Weights of a small transformer language model: 2 heads of 64, a variant of Adam for these matrices.
Each number is 128 + 24 x the weight over its row's rms, rounded and kept within 0 to 255. Layers, rows and columns count from 0. Numbers have three digits each. The size before them is the row's rms in percent of the matrix's.

# layer 5 MLP gate, 320x128, rms 0.064, rows 287-319, columns 0-63
095:122166144107162112131124118166137133115153144123106139120148063151124164131067134116124144118158113131158101139123148119122129179102130127082142101173123108077083136117140097128134118080104156
079:153135136127118148142173104108133146099179110134106136144162161158103149111125116136108180174102158157116163109106105104131159115142119133134163095139148147093104121137120151141133151138122137
099:182118149167147132129108082144118155154075138098085137121107099110126097109114128166122082160107123103152098118138082150131169135101085145117155138136111136107118157090132082086124144090146131
102:109086136145172139121143169132150134113154130121148066099100089173130072099138124130138104121141135168112133132116123140119129154109118168105131135157134140120132125130149122125090155132145108
104:131144135134100104136142113169105156161114106133109131132112139151112112144170152161136125075124160151174150118130099105139132110095130188117170126176112121165134115118181091136115156154098109
116:119165128140103138156098157146135124124123159128158143143120125135106079159113092133120110156131108126112146112199112151114142111136126160162154144137152153119090125092110083103157164097140101
091:110151124109119126132186109146121076151133137114132067160084165131113142122128159176108163187137096139136130103133134151109089094154157112131074137089155130134131127137138125119149091154118108
106:138087131097124090128146137171127135166121153071103135138088142107122153070117163135085154127084141136100096147143098184099169120083123132105137124147161143136147150150140134091106149158127117
090:123157123101143167117119131147109140132143169121104144107163141158098116177145148099096124152138137149156196086131154136152139141153141117147148145100128090138132155163174138135124125163122104
112:123175121171117102174110138160185124143095124097120094140107130112116060131071151122129115127115105140092157112120141116113122101080147116117136135156132110153140102113134099129105134083116165
104:141097104137189103177131153133084112115154103111133123142114106138119128126115093119157106132174116138131154162150142131131112139134136100140090176152116144203135091117109137114114136105117094
083:082102092095188122141114190143133120166096110110124115149142170126140118152145163140115102146126126095165137069147101132143063147125140135106125152136136155107114107148116162127150097159127126
103:144084148125121082192148152148160096138080125057088119128134121142102114126105103174121145113133175137135111115112124101096087122109121138095143134132129153149115145131092153157164113112173112
088:086150186153172129154121122131154137129129128130123180136116191179174126111151099129137159126135134139111121105124145106129107153121155147114117125146103090121122148112098103154143148148118123
080:115182111163133145069117119120141119148143123091126111114118073112124150152147089114145120153125145144143174132088140170163128097126132118111118123063147148148083172117169129131098159151103113
082:117145138087147147129100169149166128174174137126144082149085192154136077159101173147126103125127130105110132094156123133115110102107162167103135132142141117169107107085144110083135107159141125
114:099070104153128169075120110135107130157111118154105168145130149164095173170139139174104134149092150133123111094163131107122123141182119144113079089158136111158147111144126167072112137099137149
085:111146099084139116113065153148145127136133123103120131090163161143152076157136142110129102128119155105084168158124074131127121120099129132112101129171132141109128121126176129107130133144121130
106:103142089148143121137114127130135146149129094152126124142169096134132136160134136134141125133104105103153145166131122132102148149099103168138169135137156123110132133081110142140095123139137119
099:107118141122072165120125131127125129156162080123132092131129142111136109103112134112116147129094130139110115125159151117170173115149147107140107136167149075137115144131116133097113072129152099
089:101118131097121134129065088136157115132131094127123156114151090160146095130064125157131176178131144096138123119147130132090179119119099121130142103103120103160150194132111168160121138100130102
106:109157137149132103104113131101130146139137127091097121127138115186134138125081099143133134135118113180103144134132111119110165113073137147108154174137100107121127132126089139111137137150124123
105:144124124143118136109123148166117152128132134061143117140107119135136122123154133137120116115140133103127147138124092183117155117129109145118078130109170107140135157114159113128145150134175109
109:115129102132138132124143129154161125135108122130128116117143116122155131130130147150141127115186071089136155104178088135121114113100120088125106171131175140153163113141107075137115152153137189
117:190144143120095126120059146121155092195139103119092135124105097162139101115118133161098102108171105156087200139139131114097138144121121140139109135111119089138153132122123130132131139122122138
102:135086142098175082131161133138128112151119091102098095142134143131144115158125130124081119082101149137094133125161132086134089142146142133121151145138149114095145160171140165095157132108133170
119:114127094137100165090116139174131150094144177148100154134118094160140172169109117158109139149108109105137126099132084146113113137100104112173122120106129139138129104108140092068122127129110128
109:092150126134149090109085161178178138171155109138139113066162148131154117120136138124149118134132157058166098126157157145115148121123128117165141141121145159145130144116132103104106144141166142
090:168134112167144101162108113128114176143128140113143127139147125167143134139090143155120131142179108140179132141108136112121126106105153155147121129155135142126136142134161139185127120147138140
107:123125115127151094097135108125102161114133120120108105104155126187087120132136118179133124124132154115103135122133118111115113112085084183140084197114131146080151148073144143155115083148149159
086:120122118150117130137114168174110145112104133136106126169097136138104142101127156101125116134129119121110176149113122132125140103101117119131097139148070113170104128119128135143141172097115085
113:123123179150078140114117103102173084144166123119111109098152100199148118116123120144140137122127100117122117122148108151115142096132106108089148183126111093117128127143144124080124172153151103
110:137113107127119132203103129118161127135104064123153108128115076141087145148119114141123126151150116078146114122108100110129097144103147109131133138132102156179132110138084143110107134160132117
# layer 5 MLP up, 320x128, rms 0.0614, rows 287-319, columns 0-63
100:103156137091128128136109119147130142125128112135161169097146150093096133115162108106145137185125113109124118135101120139103116198092119144106157134134116158100135138116144137152116125135085166
091:128129109109074113155167090096108149160117121134091106122114112142138134159134106135152151137153097096103164112103113153114092106114105127158145100086177149177148140109142097121105092109132163
102:134185114199112113110100126098124103099120122119135111089136136127124103101147122156154122105104134137120133109133191097118107134162112079148125122099139107108082147141136170124125120107154128
105:156113117148105107139144143161128146106155104153147167176112146052115123119138131130124123128115121098115094180119123124112100155124091094140142103113122123141127111127115127100161087114146149
102:137117079105121150152167135099118157142109155131168149119123157128164130109116167126124119111136120115145124146125129122138158120119158126112123170143143121116115127166150096131118137078149085
104:120142155113087111094114157122162088122130147123152102115109177144164113149098122124113143159132085107081082132142159096130125156084166101127138128084154110130152128171140110144109138160194108
092:104136084170134128125142160112143079186144137135133165080126125138121129135089117161092148116135122121107135102160119112105135135084151138102132156119110110110101104158146159116095111139121124
100:127164131141086156112134118155131109143139085119149119150124117117114124141125120103157115112137134138093152176148127149109154150165124162108139104134165134153108150148149125157137106151110138
101:130122164142139114145120153116133128131112139144115150136100108135147141126125074176146153151151144155155091151168092159104145144085104117112064147050148148125106136119125143138111152138158149
099:133120148127125131089129134126124167158131121141149119127175139093134144109143113136161105151132142112128098168124096187122109130155137140135144148119147146137120149176109098176127168125170086
102:132152145205137135135082146131120121092170122106162124122129130116142132103144152144136121107162088157114104156135176153119136158102130124134126155143155128129116131151093110158117115088116077
094:103161168109099154108087132153158135163139114101109098113084138180160125142090145133114093101120133129145093131120129092083100094099130120092107106145119094132124092093108120090107115126170120
092:130082142094137193175136128113140121086122113132146106146117094159109097115132104109154106116155126094145099158128110135081074127138131142123128174135068132157122081113113126124141101141173156
095:130160129128159155133137165129109154136131132108135124132114103086092102113114131138149109128098140169124136125095151136135096107145125099134151120140120123181122144120139131139098113146149192
091:111152118089111145106120146134091143119128109161125126147116116151117119075137127187138157103147097173108148120105127145145104123131128135102132066153131145161107132158145113127089129105108119
100:145095122119156106125130108087132133126115145174131149123085111134136122146162106113157167158156096137132140122087136107176137126112147120107111120082171166151123165143157113130114147134120176
110:137140108161117102129103135127163164087099103063150094086160096182122124141116136120132144119138094172121141135153121133146160125141107144139125118074133132140104167167113129141101105123112141
098:116103116105139111105117103091156110100121120132086143150121122137145165157137113101143161159148131133125114145081104105121161170121146144129098129100125138146130133132129086101095142105112118
104:118172183117133113186105129100117101180094122137149133130162158149149098164148142119137126172181113134151131181129166122132118117126167115110122111111139155186123112119147129147121149130122129
092:137146137165146109135166136096114113113134159156130143136102142136112145158133139113102124085133154078124082135149115115178163161162091182131116136151115149133086120108154137105137163141116138
100:143138131152124126085165151070113107170177148105144147098093105113109122118131104171099111122098117104104115097121135148160133145178156130139123144117165106103120120129132103108114147152129146
110:136097139144126105131108087109115128164146106098120148112090108142129137159115116137106137152132131163147141121121150138116142101115131053099120120113182128091109123140133160115151131086153106
098:133115135124123094143143141128135136169151114120114136127146157106114165171112123138166123092081141167104176108183156133126123134110113124132115146109144189088114131100142150140162144081163144
102:149149143104131156151133137130093150086138082133126078106125141131117123130115137131121126156111114149099094086145108136098140193144157131132143142128171114199179137134125107119109139123108086
108:146116148113080118112112171122137090132113141119130147111128141168145132145122142098130102128142096184079147152113102126093124081123146119109123117114104143101120135102144124064138146164113124
098:070097119129154122149100107127084163159127114124158176137117073167140091115142144140128159171110119137127140117147126148125160131129157164095096162099171091145137081145097113120126111083119095
107:150088154134115152133083165142136121168135189159125125132086089114129126151154145165142119119136142110154119145085119165139161113110179064138141158129102175101130091136098120136112112116145147
107:127111132124123078144119130155124154197135124121146089127108106129150142106129130125152122119139124105167118109166124155107139145145147106107136103159155123135141165120122120108151133135116153
096:144131092173134133117146115125137170136112158100147165162118112163129131120131165129122111152143085121151112109109106188141105188149083170121103137113178113145094123155179134111101122098148129
101:177128142136152178129128145128137124091133157118159139128118103121104140079126083187108126157092152151079152141128129140137121124129119131155075184126127093109148134124164082147139156097162124
097:135109153127133116118131149148115080130094157134165150088113098160123098109107136150169160159114100102118121153129110122130154119134160112108112132129123088142147110138119106104157134121090086
106:130118121118130097156111113125120123103139091099086141154095099170075096104110157111134121140143141138152135126143139184139100143107071096129122150143157137168122141158175117125148114137130121
104:106149145151119136124110132129136131140131144129168144096124153137108121103128085108124114135155117135092127112065172105134144080122070118149121172099139133162121120146085166132159101128178156
# layer 5 MLP down (transposed), 320x128, rms 0.0548, rows 287-319, columns 0-63
100:127085150103104135157115116122114124128140118122125166092143107100107111105165137138164115124100115145133122134110112101143110138106103106139147144145139111148098175086097193144113147133126133
086:103121108121126166142110160148129107116122129071119119105151155137103123158127099143120155139122144120145109121116136140167135124106137121133126151073154106106122059121168114117107101121119078
103:128124127126129108094120139106079098099118153151144128156132163109123124095118156122155105087127122117112154167111154138130104116167125109057096085096115131088153120141148106124156112165120179
104:136114125145143121100133125139175129107086137111160116142138104145161149138165084180104148139092139141113130108100151078136080125122099115100118158127141119131158109094107160096156107116139157
102:099086120126046152145099161138076161145162126110133147115092160144088128134173130102112152110145132085069167115141113128166151111101142119100136130127137130143122124150127143119113149159142106
109:134106132116090139164101110127144144154143114113154139102102120120120135083114139115146094111164182077121176149164139123143143109091138125099133142056136132120123097135159125108123120126138120
091:127121136145139148118063108094105123148122140111141116120162175096139135176098141152144154113120127115155117112136140108109140090126139118126125127141097152109163111090143114126125147155149104
094:103136111105082108112137153112131116158116133090145141106145127167158108092115131076117173123117153111103128101166135179096151115096128106163163124106117159147137150125156106108102116138123150
101:164130126116114135130114107146119108133157138133128068138133122148105126130153142088160076136103179126090150141091142086112128136159131141166123137174163110164113095107131114108101105146152103
094:145094155103129128145166154135114116084103134138121098142100122138135133114136125123133083105167112120133105089154122121152105178106160116138113088118076140076137130110088113140080102136139123
102:140137134140168131165128118132122152120150116090112110083109125159073150135167103172108170151137090134133127137109132148128156123155171082096127136080127137143124159156132101125172104153120107
098:087132174121132155118108134127156139118157104070155148128138130151131121133090201197108101102126135117153162139162119147049147109106130120144110123137103129128132098115085140127134100129153118
099:120171104143142128104131132103146113122111161099123135125141180125088139129098162126110129126090158165086180089123110118133124128153121099133121201144100114115109151119142130124127139130128154
095:158129098146162115137107133085166102107108116109134108134146105119143168135128148171096129133121125094172145153131182150140092122121112140097137160103109108107119146116154133131130128101121114
087:144130085132136142135109106122143109135127126144144090158143121171116144103122145135127154136103117103133162163139146083117081119126116136128143107158114096146144107111154135077164099086163149
097:118111135141088138123127103078112129077139137212127125145131131118116130129170061087127174163118111125152117114063135123147082126119155146130104137109124119153142165124112169144147091082181128
110:158163179125175083142133128096146127146132089126150137119058084125158171146131100186110113100084100140183098083131137135106122116103137168124121159145154136106120129122136146070153112121137129
098:143093109136137133115145076081103082118147140174130137150148129154102116148121166115126174131151139129143103162121087102089126142131123159137141115155117174159112145136119150141129164106133181
099:136133127127105156114095097087099101121179120113114113102142141122157123174079150109164139119130134141122169114142139121131168134099182137136179136154131141124151137132142102110120134140069163
098:185101144137122101142097138163132168097155131120116148118105120097152118119108119197098074148162102130131097138143122133072104111131118136094162129118103141141131096118144135136116151130076146
098:121143106112104145138089126104127076138109083112108141114149123169154136178115146158069087121174143115183144122120178114155094150154128133154145098099117132109114100135145129111127087121146127
107:115150129150151133129179145082132101168126097100100126121126127116127142123150117178122186145090139193128108127138182167080129139127113120106109140123089134107127143147155137088118092144143143
104:114110167122171147150151129153129085116146155116139049131132117137130099111108126063146186137094115154196164090154153136195128136091112156180141136134141150115107094147110155118163131157142138
101:146110105104137147116139109126136123113166144109116122126095120137144113155138140100134158121177118100147102092151106122118120134142148129148151119118144125081119093140150107113123133141125119
104:120126133116184136145130173131113115123130146108165146131149086124105162098125154134165124119085099135118120153096174131168112121126100098085087118171148138134147126126136173147119123154097118
101:089092117089141105135154140137126097169141106079143164161129132136113155112115094108136071118150135133150095131149106140084105109137124125155133116102136108098139166139125161127161158130150151
112:128145133153108167081123149126159062149099130174106078147138180109132153174130126064110145153138144142118096143162140154159126127129151109141132063129117125148093105141140090097078131159118147
103:160156142153138086152118158126099135118087148137098146110116133114149138159115138171107101114096056148158157069149161115135143113090093110162121137119173135115116166111130171111098145165113113
096:112148124111103152144105180140129124181079131209122114109153121109110154129128139094150203130148112131129149138071136120118176125137126143103115114109110146144156151134136142171148127140113134
108:127118154071137128133139106108118116082134148148130144127126145148174168117142098139157115145096124158161130170142107113069136137159139119133141112121166132140100150114136095145155166131157136
096:092127128094174117128120152115159107176109128170137149071120141094129116121107150055168210142154094121129133141112143185128157119120109111112132114089122107122145150155084120162117097147116147
108:169083099149134113156090145145103100135163137094153124133150109159116158118124134138149083107131120118083111148165119110183119093147125119115098175164135110115138166133139072152127175138135098
102:152114109142097169149120175115163134130104127056123159061128168121109147117136138125138104180140124123105127120134162135155124137117111122142122109130160129161116193118104139151097146123110136